Weights of a small GPT-style language model, trained from scratch on English Wikipedia: vocabulary 2048, 4.94M parameters.
Each number is 128 + 32 x the weight over the matrix's rms, rounded and kept within 0 to 255. Layers, rows and columns count from 0.

# layer 2 attention key, 160x160, rms 0.0968, rows 0-75, columns 80-119
[[139 227  73  84  91 135 152 126 188 188 182 154  31 130  80 103 103 131  64 146 162 205 196  10 127 142 152  83 158 110 139 117 151 129 118 165 138 153 152 176]
 [170 199 135  89 130 116 111 123 128 137 193  65 183 150  72 104 130 142 105 176  78 176 145 120 115 168 128 189 104  66 153 171 118 182 147 131 135 150  75 138]
 [118 159 161  83 178 129 132 116 165  98 101 179 126  78 115 136 131 135 160  88 185 155 117 136 155  82  97 107 137 156 180 118 116  63  96  64 154 163 182 117]
 [152 118 143 116 136 142 134 118 153 165 152 168 147 172 108 147 116  78  83 150 100 158 144 136 144 189 118 145 118 178 139  74 141 162 129 164 109  98 188 105]
 [121 130 184 116 199 155  86 125 143 117 116 150 130  37 104 205  98 163 141  91 152 138  84 139 112 117 100  77 112 150 145 166 111  40  95  65 108 131 139 132]
 [137  81 204 120  42 121 111 100  90 186 148 105 194 167 144 105 135  75  98  97 181 147 189 131 162 159 120 193 115  56 126 161 124 151 133  82 119 169 120 128]
 [113 115 163  80 145 113  86 121 120 135 184 152 116 126 108 115  82  85  90 131  92 154  91 170 163  97 115 137 122 105 107 126 177 118 127  92 165 129 120 141]
 [170 121 164 167 184 128 163 151 182 123 152 160 119  56 141 145 167 138 164 142  73  81 169 149 103 107  93 129 139  53 164 133  74  71 113 129 184  80 119 141]
 [125 134 140 223 177 141 134 135 105 159 114 191 116 132 125 118 132 111 111 123 211 115 174 103 137 148 200 108 159 133 125 148 101 142  44 124 134  90  99 158]
 [102 184 126 111  93 102 174  96 166 198 116 131 142 128 135 132 114 120 151 139 178 172 166  55 128 121 113 127  65 134 156 155  99 122 190 125 116 132 145 206]
 [142 206 145 102 143 131 101 109 165 108 156 116  89 144 133 133 143 156 101 139 136 146  82 105 129 128 117 131 164 138 183 143 118 102 167 145 116 190 146 120]
 [135  61 110 182 139 217  97  91 113  90 109 136 121 120 144 135  93 184 155  99 194 148 146 170 151 157  90  48 123 111 173 140 165 117 126 110 171 153 154 115]
 [135 161 114 129  90 118 138 129 122 137 140  88 132 176 115  80 120 114 129 124  97 151 163  85 106 121 101 166  84 145 118 144 140 162 137 158 183 124 150 143]
 [164 116 165 138  97 122 202 138  56  92 114 145 135 180 115 169 163 108 127  80  85 147 108 113 165 117  82 223 178  99 168 160 108 148 113 111 105  93 155 148]
 [101 170  99  76 185 118 133 126  88 107 123 139 180  85 150  90  76 153 110 127 101 142  36 155 105  70  86  97 123 128 191 118 112  54 143 182 208 174 167 116]
 [ 39  58 139 153 156 116 148 136 122 113 111 100 113 119 118 156 189 157 190  70 160  88  87 149 144  97 107 169 142 190 140 125 136 138 126 156 180 153  97 179]
 [135 135 158 161 119 109 121 138 124 114 158 149 107 176  97  78 101 126 144 217  85  93 196 105 114 105 176 106  96 118 220 104 118 118 127 125  86 120 180  66]
 [ 95 145 110 144  97  59  95 104  88 146 209 108 116 100 191 138 109 190 155 191 144 163 119 108 153 163 116 146 151 101 136 117 143 183 165 128 117  93 111 159]
 [103  88 102 168 111 181 105 167  88 146 149  97 117 103 126  98 134 121  49  76 127  70  45 132 151 127 113 153  97 165 105 194 147 121  97  93 173 120 149 148]
 [114 166  96 135 174 130 129 130  96  99 142 126 124 107 139 138 126  79 152 133 156 140 171 130 128 159 119 165 133 159 100 137 128  74 123 195 101 121 132  94]
 [110 160 140 137 120  83 130 156  82 141 114 187 148 174 133 205  91  94  94 167 113  99 133 129 186 149 154 108 150 160  80 159 152  38  86 121 155 137 153 119]
 [172 128  96 170 159 136 102 128 109 138 124 108 144 107 120 210  74 159 169 149 123  27 119 103 126 119  87 168  88  94 151 177 174 153  71 108  80 202 124 121]
 [120  59 145 147  69  86 194 112 177  53 129 123 125 138 102 157 147 124 127 165 157 128  85 212 132 124  83  92 111 126 127 131 125  57 118 131 116 124 124 121]
 [ 93 125  72  91  83 131 124 112  80  95 164 151 115 194 110 137 175 135  94 173 116  82 115 166  91 150 142 117 114 120 144 158  57 163 143 145 104  54 157 173]
 [181  87 186 154 159 143 173 108 103 117 138  42 134 121 126  71 123  82 122 110 140 115 131 120 145 124 149 159 168 130 140 104  96 170 104 141 158 139 101 150]
 [ 73 140 101 137 153 151  95  74 134 158 157 131 139 172 108 110 176 116 173 174 129 192 126 101  91 125 149 165  50 133  62 126 160 160 114 137 119 149 108 105]
 [146 145 105 117 132  78 146 135 152 146  94 154  96 129  98 165 148 135 110  63 143 137 122 102 151 199 147 153  90 151 130 108  89 129 155  97 101 159  86 179]
 [113 151 141 103 113 143  92  90 145 144  94 100 133 207  94 165 101 122 152 168 121 148 100 169 119 141 106 160 116  88  95 139 124 115 110 110 128 130 135 206]
 [165  78 179  98 112 162 165 170 132 130  85 103 104 144 132 123 149 102  84  27 173 101 127 127 141 115 124 126  84 138 118 128 131 119  81 184  77 102 190  98]
 [132 147 129  82 160  65 138 136 103 125  77 118 130 108 179 164 144 105 100 152 173  98 124 145 130 140 178 162 167 101 164 113 144 160 114 147 148 160  97 173]
 [153  77 129 130 156  85 113 156 110 145 118 145 125 127 155  77 168  61 174 137 110 183 122 150 149  73 144 129  84 142 173 169 146 154  82 109  92  81 114 148]
 [ 60 128 125  95  80 140 139 126 102 141  54 194 144 114 120 136 155 122  94 125 145 147 187 169 117 121 122 169 132 144 178 129 134  83 106 162 114 138 103 165]
 [108  90 100 162 116  53 145 113 162 100 152 104 170 132 129 143 138 108 106 111 148 105 133 114 121 103 121 113 133 166 137 130 129 142  97 128 136 135  97 125]
 [135 158 125 153 139 160 119 158  99 143 131 151  56 128 130 138 101 144 149 150  57 150 159 161 141 133  86 121 169 106 120 144 174 131 220  94 104 144 133 121]
 [157 164 149  78  99  59 179 127 116  80 143 112 131 127 146 142 133 130 145 134 106  85 131  99 157 115 130 126 131 170 139 136 135 111 108 114  95 107 141 107]
 [163 119 125 122 156  82 134 152 139  78 127 136  93 110 161 143 129 151 118 144 100 195 187 185 152 119 140 120 132  69 151 128 134 143 124 138  90  77 125 174]
 [110 159 125 136 164  81  78 164  86  56 158 116 113  51  84 178 135 107 103 120 103 121  97 114 163 110 129  65 111 178 115 227 144  85 117 186 135 142 182  95]
 [152 161 109  91 173  79 131 143 164 158 104  92 111 116  96 146 164  98 108  89 129  88 172 118  85 129 108 116  91 177 121 146 131 144  73 142 127 155  90 163]
 [123 123 202 161 187 172 161 232 132 140 184 102 109 169 126 109 156 152 122 149 141 170 115 116 122 186 119 152 113 146 185 116 165 181 157 129 130 152  56 130]
 [112 141  93 153  69  91 125 118 150 156 158  61 124 134  74 101 138 161 149 111 169 115 173 116 117 125 143 101 136 116 145 132 118 115 142 140 131  96 118 152]
 [ 88 124 166 147 123 105 201 109 121 114 114 105  73 148  80 102 133 166 114 134 159 125  49 137 107 124 121 143 130 135 120  98 146 123  77 117 148 149 114 176]
 [148 150  97  98 113 197  10 153  89 145 132 158 159 113  89 140 175  97 112 118 111 140 170 143 171 129 101 150 126 190 128 153 135 101 150 134  98  95  99 120]
 [164 158 112 196  96 126 155  76 137 122  82 180 179 114 171 116 103 135 131 122 140 160 103  97 118 112 144 120  86 152 114 151  86 129 176 108 138 104 135 115]
 [124 146 126 188  54  68 167  94 136 112 124 163 176 119 146 193 165 153 115 128 187 135 105 131 189 112 109 143 111 164 149 120 107 110 141 115 142 104 165 164]
 [ 77  90 105  92 127 161  99  98 142 185 132 170  68 213 103 132 121 151 165 133 144 133 130 109 145 101 159 154 140 128  72 103 125 159 157 142 116 119 150 120]
 [112 162 115 110 216 108  80  62  75 123 162 155 184 116 115 120 190  43  91 154  94  87 138 125 113  84 132  97 110  99 116 136 169  97 142 141 128 147 124 141]
 [133 137  89 147 133 146 157 182 147 131 142 155 162 130 129 121  99 102 166 110 131 127 177 139  23 151 129 113  96 141 157 167 140 115  90  78 117 100 123  72]
 [ 93 165 217 144  93  90 115 167 142 138 134  91 137 123 150  92 164 162 114 130 179 123 111 108 138  76 109 161 141 177 157  83 134 181 139 172 118 134 143 192]
 [141 106 151 124  90 158 135 130 114 142 193 130 219  27 144 112 168 131 122 113 172 148 181 140 154 168 133 123 120 121 132 155  82 105  81 136  79  89 144 125]
 [ 69 116 183 123 120 113 160 105 122  94 134 119  95 140 189 145 132  83  83 151 111 102 135 169 174 177 156 168 190 154 144 126 201  93  63 140 109 107 117 176]
 [ 98 119 148 183 125 131 109 157 150 140 146 100  85  69 150  94 132  95 185 128 160 159  67  90 125 140  73 184 147 108 119 125 143 156 158 130 112 103 128 111]
 [121 134 163 162 141 124 134 191 134 128 132 177 151 134 141 121 117  80 119 183 151 110  78 117 145 103 143 150 139 119 116 127 124  85 120 153 120 120  93 119]
 [140  85 130 127  91 107 112 106 124 123 136 151 142 109 174 147 149 112 186 165  54 135 114 135 147 152 134 107  89  95 119 134  82  98 108  91 135  97 114 117]
 [132 126 106 188 119  72 133 168 149 129 166 173 182 145 108 145 145 207 144 101  89 112 129  95 125  75 107 110 181  97 170 144 153 116 162 141 119 130 174 112]
 [ 90  77 164 124 133 116  92 157  71 131 169 119  73  89  84  81 159 100 142 106  90 121 115  90 135 121 111 144 111 191 118 135 118 174 152 128 104 114 145  77]
 [143 156 175 146 191  87 147 174  96 142 143  78 196 222 128 162 107 145 133 150 131 140 162  92  90 113 153 123 140  96 126 126 147 213  58  89 155 133  90 126]
 [147 141 158 114 166 169 118 102 135 158 123 167 139 103 147 154 136  61 105 159 124 156 123 113 128 110 125  77 145 137 154  97 145 149 131 166 123 122 114 121]
 [163 110 125 105 120  76 157 171  83 103 186 166 134 145 153  98 103 185 115 134 152 168 104 136 137 135 140 110 103 112 166 103  88 127 135 145  96 155 120  97]
 [ 98 102  55  94 142 112 127  84  79  93 135  71 157 219 106 170 184 138 129  99 145 137 173 120 126 109  93 168 133 125  79  81 155 129  99 173 143 100 119 146]
 [139 120 146 161 134 119  77  76 149 102 154  66 130 124 158  66 115 170 115  43 142 131 194  83 138 115 116 151 141 110 113 145 112 104 138 157 133 132  98 123]
 [171 125  67 186 106 124 142  99 203 101 118 118 141 167  69 149 121 105 137 155 158 105 160 136 119 178 140 117 103 108 165 149 161 143 117 152 191 124 160 158]
 [137  79 154 119 134 185 139 137 133  37 116 127 127 109 102 121  89  93  85 132  55  95 162 123  84 182 105 153  94 161 113 139 105 160  96 122  99 131 176 110]
 [143 106  87 228 167 141 130  85 141 121 139 159 138 172 197 148 167 121 128 108 161 131 183 137 136 122 149 103 100 118 165 122  44 147 162 130 111 164 102 105]
 [159 143 134 150  78 119 162  68 129 136 113 183  98 102 129 129 114  96 178  89  83 190 131 142 162 152  69 123 133 114 118 123 188 103 117 115 115 110 118  75]
 [ 98 132 135 115 167 116 117 128  92 189 156 104 157 140 121 130 105  99 146 156 163 193 102 162  77 114  88 138 142 143  91 115  78 150  88 148 107 156  75 123]
 [124 129  85 154 127  93  83 154 123 134 223 113 134 137  99 158  92 183 184 135 130 114  97 160 107 130 161 136 186 113  75 110 151 142 113 167 117 119 144  97]
 [198  51 107 108  87 120 112 114  94  99 156 120 133 155 138 115 147 149 133 142 183 120  73  87  77 108 127 165 155 125 124 154 163 144 113 116 117  68 152 132]
 [ 83  92 130 144 112  74  95  95 144 116 127 105 103 113 116 131 141  89 127 135 120  90 143 131 163  76 117 115 127  99 101 114 124 131 147 119 142 178 194 133]
 [157 147 113 109  89 133 119 128 110 165 179  44 176 214 190  70 102 117 199 168  97 177  93 179 110 199  76 207 124 143 149 136  79  98 146 198  76  77  96  62]
 [133 165 153  83 128 160 104 170  82 158  99 136 119  76 124 145  92  66  96  71 185 117 131 122 122 167 173 112 151 140 110 103 162 114 134  50  35 179 198 126]
 [104 112 139  85  94 120 126 116 142 156 172 120 108  86 128 205 152 164 154  66 103 170 108 116 142 158 137 168  85 103 103 124 124 135 137  72 121 145 176 176]
 [155 104 105 141 107 105 124 143  58 149 171  97  81 143  54 132 145 133 210 176 146 138 102  65 130  92 137 153 140 121 140 130 151 136 142 135 175 114 134  95]
 [152 139 109 156 133 177 144 123 116 135 133 150 109 132 150 141 123 111 147 143 155 152 159 145 120 129  62 146 168 163 121 105 112 141 123 179 147 121 130 136]
 [146 109 102 117 115 130 173  98 125 133 158  64 131 157 101  60 106 119 129 140 171 117 111 158 172 165 113 131 141 152 140 143 156 157 151 170 138 128 124 121]
 [ 83 142 125 125 171 153 177 127 120 129 146 176  91 133 166 143 165 132  92 104 123 139 172 124 142 121  94  83 197 122 113 127 139 133 129  63 139 102 143 133]
 [113 161 146 119 157  67 149 105 162 118 135  94 132 103 144 151 130  29  99 133 182 142 124  73  83 105  87 111 155 137 110 130 178 125 125 138 178 111 152 189]]